Weights of a small transformer language model.
Architecture: LayerNorm before each block, learned positions, biases on query, key and value, tied embeddings.
Training: 124M tokens, 7575 steps.
Each number is 128 + 32 x the weight over its row's rms, rounded and kept within 0 to 255. Layers, rows and columns count from 0. Numbers have three digits each. The size before them is the row's rms in percent of the matrix's.

# up: layer 3 MLP up, 384x128, rms 0.136, rows 10-34, columns 0-127
# down: layer 3 MLP down (transposed), 384x128, rms 0.0889, rows 10-33, columns 0-127
up10 104:110113149140166135133156124160081148215155116120189146099075103138187166119094163084113095166109111129157122153137138083116114074126125164141140136216114121134110140136155131090132183151077111162104146130165111138105107138079121125160182117202096175070090153151166172114108136026063082134073133149133102115109141179146100113141129057145127128103133164101164148099109127124143132139160
down10 107:081151109123064148100113105089197106064138068133165153144120133106121147099113119131192092116162079096127133103171185176159103098148141087156106155184151102141098138167108133150104121184096153131102155117151117147095152167082139101140103093152201130147149101144123132148161126081148134160152126100082178117162117149186069128151114129043149158116094083157118086152155065109108185158096
up11 100:129157103180130098132124077159080149133092110159172150072109109155146164155171105126153189140086115086113135124121143135056202154084117040158085175169153144110155133168158096078066169125151146156137116131133139164136177089212112155144125155110109185129076177148154129108150088117114135161077093161079076110082119155117136141152096113123102108128071166116129102115122112102143096114142
down11 101:155055200107107124144134137116145113105173152131121126080166100198146155110186130128107133113107141126136086132143127165144104106170093182106164131096057053160085123127150115104112174215104182153089175156127103147112107137099087106083105125126161104162151138102132125079153064160132192109137124142153158088140133124131109172105155157124135159130130126150087095095139181061142047124096
up12 110:126148084128097095129159124097120142136131091181110114090200104126133171149105125129108112167119118079131124113183169106097167086146117162093149085195197141087150133164145104162139122167066131159137087080121123118136169177141141173129070118178206173104184163088160092118095164107132090097122104175088069145118138159136064120120082096188152118114149193139134091110129127138161101136118
down12 111:158097114126135089147117153179122138100129056169111208163172038173148112139104065144097111160125046130106133059148145208126131119157148128218113141160124130127143151141100071101130126091155092146172152101060084154090084115108121130177161073115129106084095099135117150110166131180116115112147119113147136184136128151118090098134137148133140130111182160130081148162140115131131157135151
up13 096:133108195124108116168152115175135102132174085101149174138079083130168141132147095076091097138113154114128089129093134085098187106123116137131068163128179183092149197133069157156092129101082152122171105097158117120152159191129124091183121132156085138131152146102126111144080099076086084120088143065107097152116096140175153120172110090147094118203113150076118136126107169186147097136142
down13 092:181092107109096094110139199131131174141145118157124151163123071129114079118095160110134173079141148118102121152134086105119140139100130128077115117104089116157113067130130101072138031147125190140087137133125138150131097137200065157092161097124147103084151143145127115089129148147124132137110105203131080169113163107168255164127089135149143139114128108135093128089175092113134129136176
up14 102:175115139078149162164059130118127127140196102125108147179130116143144149086076242143091148120163163155175124151086134044160067141093101107121079106132072172145130144080148103147198123154086094138099149077158123156124124087119116076131150121157077133109121158145103105176164106118153129149130136077098160151149096153111133167180158120136103148114108081135117150097082134156154090143149
down14 097:095126108099179088097061142124152108079114133135158145170116153120093173138168100138148120109094155059098075109143100181136169152108063142131152134107184111132078096137148154057116111155152134122122144096093095172147175096088187116111105166153146107129177168132119139127097116131125165126173091099184130132071194092153149135085182127077136162201125144161099121162116120105120053119164
up15 094:063108134100180171157155072132137128114159102138096119117138117146122154129187181119122123178124170097190172128117133110220173072140107096118119137149129128115119185175129107099119153135102107115099143072130176109181176095100093146171118057116126181088149151080131105123155171093162164143103099192135140078127117106094120068120107143141074095138201133080162102116083130135094134130116
down15 091:069050102177095155176152129114115099139136161134184130131128255121108095107126148057123161169155141156156146133150114139113156119147154134074132158091143144178130107128122128138130148126091078129169148099122101157113124098132097111118127116087181163118083153085142088109157112145148099114152142130117149108128146110124208088136159104086166110106116146076102061096129132129125139170149
up16 104:125125202091083105154138090104127145102151084106151124175111137196178137094136163125103169168105121104124093163131150145111120042132075163155137070119132134077108187131176143130154106118160135120080118124139150144125119133104173123130136156101120156106103181110146081088066143108121181139181131115127158131053160135081077112110149090132206188133126155169080109101147100104131070173169
down16 105:116116117133130122130128123073143121106139168121138149147113150105131107134113100142105108138095100119117099145182152181113070141113191097044124150110089090113160107171147127066086141144056176180136156131174126114102197088149147101197151159144079133108175180128102084168143120073140158132110156095144168107136082164147127112150070181105128189127115138155141159192097197097102104079125
up17 097:099105086135119110152137093184109119113112140147126111120138106138150110126126138140089100165133131122173120125129157067086125124127128173092097081092115115103149170134080135152202177158133150056150147094200158189128110182112193140153126112067115136106115136142124137064110134041164197148205122085161082128135117165121125115124145084143095110161162211110079136096094101132161088121139
down17 081:096102093120150129113150116161156169134099144088117083077116086100145125060114147130136128204120077060191134168138159138071150135177113130119130161108144183070101117107116182199153180064108079169099096101188096124098100089117162124120162159120142093188134098137152136121151126083179147114143151139113138152113155124136195168088122180132090145093115120142104162099074162143106127159123
up18 118:141066145101116174163153127127113139163128158109090180145113120155176131095148124104079120150081135081179102146066155037117129125112132137119129087112146192136128172160082062126112117144081156125144109118164125150145127133121154119172172125099133136064137149117136126126072116054111143098182135130079113111172137130063085101180159126093106213101143170117106142146103176193108100168153
down18 116:077134156126136093116151095120076181129139130076074126118125084164151105072135115187120084177147164120144138165115148146118090151069104156117122122198120150141157112098146080123112140167120099106208180120147117097100097076107155071157178185110127092111095134153121069212106140070082131114127169145159155120134132210165125127134115186104129099112102125100171121108185141162137139121111
up19 100:147150156061165086130213123110069105193105127150093129117098115088171125167116166161064130116096126113190166096140143124135098142112060122187105117102138134135113140157106117127081102138140116100133143131127085163176129098085121116132135162204150182184121152146100111135118151122174123194130078125095185107120162112115059134208141102078103168102106100126094168094153128146154159109144
down19 096:057086083096120138141061150075187109135166140045152145072154089166106106144091094160099163178111102092149177115134050137134157167114107137139115121140155133121112151146105116158176170175161143142102100035165206146132077130159085138151163122074098116107172146130108138177147068151088157125123155105134111088108118149127130182147148099106147127105143121149092141140127096119133166124147
up20 092:105120072090150118097106126177185135116118136114090197077172151145102137148082079161178098214050185115116101035165142119116150115166118092158110128166128131122156088138058139109128082121166186109115163147113177150115136124098147129145110128116129164102136119119175107067153150065131153118156121093125137170121120103132093080095132180068104151133190149097120114146145106098109106126126
down20 102:156112222095133134153118093114131164153113159192111147188130121101148094105159180117125161024122147097148124181150093144127095138128102092115105126147085218077154085109148158112117139113133079108104049165154153078126068129083129172155123112127100067088113119109111137163142123114107144063087145149167131087158112141171104149162119153133130104126156134115101183156127149129167154163156
up21 105:104166086083137126172168120114134132149177124139149153174128127115103160142136131140113150142147193123108153109150139046092165131114094114164151131103176131095101169175083114141105084071078122159091097124084108160169146083123092161143146191155086172144117199141150112153103070145124118130122112079111153155121093131106102177139051082149016151104138118104076151113107112160150096107154
down21 105:123183111141124138165169117106095087093161156121078134098109115115060128108114089160188189081154154200142171139171135104178134134182131091149134152090106103127130162096099121163123133132125164127105122134154130067142154178157122101114130138154140102074113181157102119143059090130110103126160136108149147109179062087189043125113120094166186146087092173154128117106154094086085158124151
up22 119:153128067116107147170141131225173149210141113144143169098142120113185100151138114141143142157131161091107180079049146071126138135183163154142097121197123172069165088095131119137161128147102118122145155133123155123109161114077068106123160068119081156097117089125105104106123088089116138181121127133075088095173170186096126140188095119142087115122129172117116111163126141143118124155112
down22 114:091102153169130117125163133112179143116095104192105197168128131098060111115146127120100096128101138115130151164103147125067111116113148156105093198127163112129071076123137066113107123189092092166135163164094131100204132113129137073086116149136101137169152099135105164169169112140072153087153162131122086147123117121104120119121179138135118034153117178139159064125087169156175166167138
up23 097:148058114139121119129148136114163106180141134181151101191148075137189139148114210131101174129152200143171119088138134099135168106102135089134078117087127146084157122175111106150130121114156069121101119123114179095183169076074167134182115167169127127179090111085128058129153115167141194126131082128093133103086104142086105129162131095173092157109120153095178143126106090133163128139120
down23 101:089135111082114167111097127155128144120151067101131022086148105062161155189139119114129122097145105131059142117136099159147133129119084123140154109140118085115173113157185159174171120147134123156096161104073170114068102096183093175104171100155126127085154110157152164133133096099119108129165151080122155184172156181117121100136119105176117126115120121100170130145162159117229152130093
up24 079:072152092133129111111109114165121147145166129197077153170141152157082111109138141172178072133103079086169153138077160163095125136127165126123115076157132104146157141126149139111145165191141130076123138096137168187092140091146129148118066128135128175107093149155137180099145104153105119117117151174142186082065166143103071083105124123096133053149116158129138085121135147142021157163130
down24 078:176122155139121117099098092161072185156149163141144130104150129135114087158154082137136147107181130173077141117109060122158081131109184183138120133041145150163072133120122119111221108116120181129136098070061108096126159134110167163108141113151085096140124137137142104194140081149113088145132094098099089132137100142157118082101088133149094159142112162109155131141197134126192101111188
up25 101:078167127110104134154158116155152109120156059141131144151095145130163165144117128145117136145132136115099137111136126089122070123112116171094131135142130154087163169111156131129136087115078127081083114108138195081136125190144167112149152096134113110139192123196201016129127119112138188161107128119175121121116134127078012128154130090122186132114108135151103084151136143112113071148198
down25 104:136092108119125073125063127127095130127170111170151149143157097142137138086130108103130128122126137143184131178158050132184122099190198119082178095183084102086105090191165104080154124147176140141134136117177077113102184090111111128076141104072125090116098104137132122108132121079151097127132182211129122101163114152176138128104163120161117175133108134097086145175096175088153149113101
up26 093:099142121163152086114082115176129081130101137157093127166152069144171185137118110137062155136096081094134119144111114129114140140156132113174103159159097135075128135142180123104066179181162083070117119194130171161179128126093128111140173066203092154115134171120069062162148151123159166124123060158115163093148142192107114099106132145171126076110165136102123132170097147138142143138133
down26 096:137174113150152133139075138156128121092121111113197114083129135106103102158140198144200106146182167054123130135171133098102120112099123102115093135114130056159149142097117139124114118048101119167099146115123195136166158125100170092084100104089153167150158109155169191123064171107113150114179178094117154109099126136143139119065173169057135129073158144127118150094159161094130094149110
up27 107:100154125135140080138104134096077107187136108174195133153078100150144191106105104096154131154089192155153138097141250153138164106139146127176166072107135127146109150118137130084128125179173185086173147071137115125110143095157147135170098063089137160097174130116131146117136190128147107196116139167122129165101154083180083078113124110147146121124091115117089129112114097123095154115141
down27 108:168111092108084093129062130153110125126160140182153182170139081138117093110107163143133127112104148114146089178104200181111155060113163097115153165098108095088121100127115143170177172079200136109152131106144067100141195098105095086169118120119052162180137086108142116136158120112178154125096106137132160140114061136148126139123102097193089110177136115153159092124147151118086160149102
up28 109:184067094108161154130149092182141191109109078128162133111136094128117125182064165147103125117073117093126102138169157125104130108051169149147133146146126154106125118161144088095121115166126119157156086151075132141161171205065161139172066158191115155145147146131100085150164125133086062127089148138138113159140146146141111084143116118191104158145119120072109171102122150192116077149100
down28 113:092098098113198129143134143178163139132090059103118089183137141091136124122121113200110087103173139105079075095134100078139078106131130144177184116126180143091127100115136111160192109119068111140106161129170110150128132109143081101108133184167155131111130128100150161154158139071135101175165150109131133126109124186128077149099114177097090110164120136129100154154188164127155104039065
up29 097:102110134116110124169170134169147157092167138185079203155116106213130122133129166174177114142057094143143121142167142137114121125093154131150143094151088134110127105157139141135135148123155146119117065131112092095181107094069125149168123148100131111210181078162130033090148177156134133096106034082146135130129115102128107095110064132109123147139158137139139112111174088136075114114152
down29 098:100137117153057129189140144152165121102124138097158156123120077114122095125170146139093121097151161153110133085153123198165159078147140107073135156111123126147153089134136147120082098148104068106098062170116117163150172126134131162147136117206129121127119136106180151104053122101127115072158127161159070103115136106132148128163090134185097086126110174117177143081155098099216101064185
up30 093:130148107116188129106138148151108130102118156154095099117081073086117099175174151201132159102130120097229140111154137148098175082165124089145127135134127133123207131140091083096089172153142138065096123106164149153146155088126096164158125167184042151129110119127124134122145094099162143119071119170136138090144175156107115096125134091196052087146141155141111136081097170119124157145124
down30 096:079149088136118156148142121070150143159110158106143176149134116085103110156101169111137129179191173131047217105108108133168128120144122184153142104161148081115117162111135142135177142117100100115111110118167102158116113096119079173148133103144142093120082059123135122088178133187158088083167105111145103150092077147147187140143090050062199127107125142107124138138179119095105135097146
up31 099:135141067152154080114156140077153082202134151128090146157211084155186109143139143138117110169100180128157103124155137129148137164169140103158130125114100167093149061124140124119156123134101083130128159102149129181117168082146141078141106136170086118137103128071146110103134195082132144109083053106123160092080104126088091135179149137063067109145123161109164180114112109165149064114138
down31 088:127155114129099123132096149075106194120111189117119051067119091126121094106118156125103120158088112098101150167064100181099113190169091108157161163110147045144159135151166134109082140153108114122133145123105194122101107130141117134114130094093090099157103147126150184174104147174151119144128160082210148172141172122117104133108133102124155131137135072126161162090187085132180150052116
up32 091:119113138126124125107167072161134158134104143148130144135104140136108104148110157103130112156124140112171069079122158134120136141178142114171131096126127160171095186124125120132164159120101163107188139130167184108152127075065146151188095086119165108100148114099157142138160145101140113039159120093128114126116094144043122068160132111109114151145116215052010096169089132107113107142127
down32 095:159146089112147100099117085136146075155134154123085103120103106089125154150106111112114152076094111181155143129119157158153150183061166178141111180136147161117111058109133115115146111129120174159103176170103120135163101146175115093116142160124084184153130098141139073157112218148072145164148124115136104059152106155148066106149075177152204134108132102164167098085070109094099155123112
up33 101:142096118131167211129089080150216169131167076128155161093062106126136103066075171146076127103102131112122146142190146112083142100114103146133162086180169106139131161134094138165209149131083090081168054162102118127138140139141103157155110144106105167133093182166099127162130100149165097136167104119086097150139135108119131128168131089161106152119163121107177104132116122172133076119162
down33 104:079121072163110088111099075156164096137119084147098182095135116113167114129097152147075087124112129157109154116154202133114064136089130101139106193137109159146093125185047101199134155080139134109186139178144127163137139101141137115124181159118077105135166144123104137169170090110112086150173105120106128140171115091165122135142119178102100068154091180124140132180084156174076125113129
up34 099:146141093160130165151149149117121126162137181129085126135086048160168105104161136106072119118167132108152147129156117072130139105109106135134129077114104148090161145108152103167117170118067046164081096125152087113174185119135110196153140103108080110178102149052129190134093106106165070128174114108146147129109138174126105116173157121179111156119111120123088142160113229170160119141123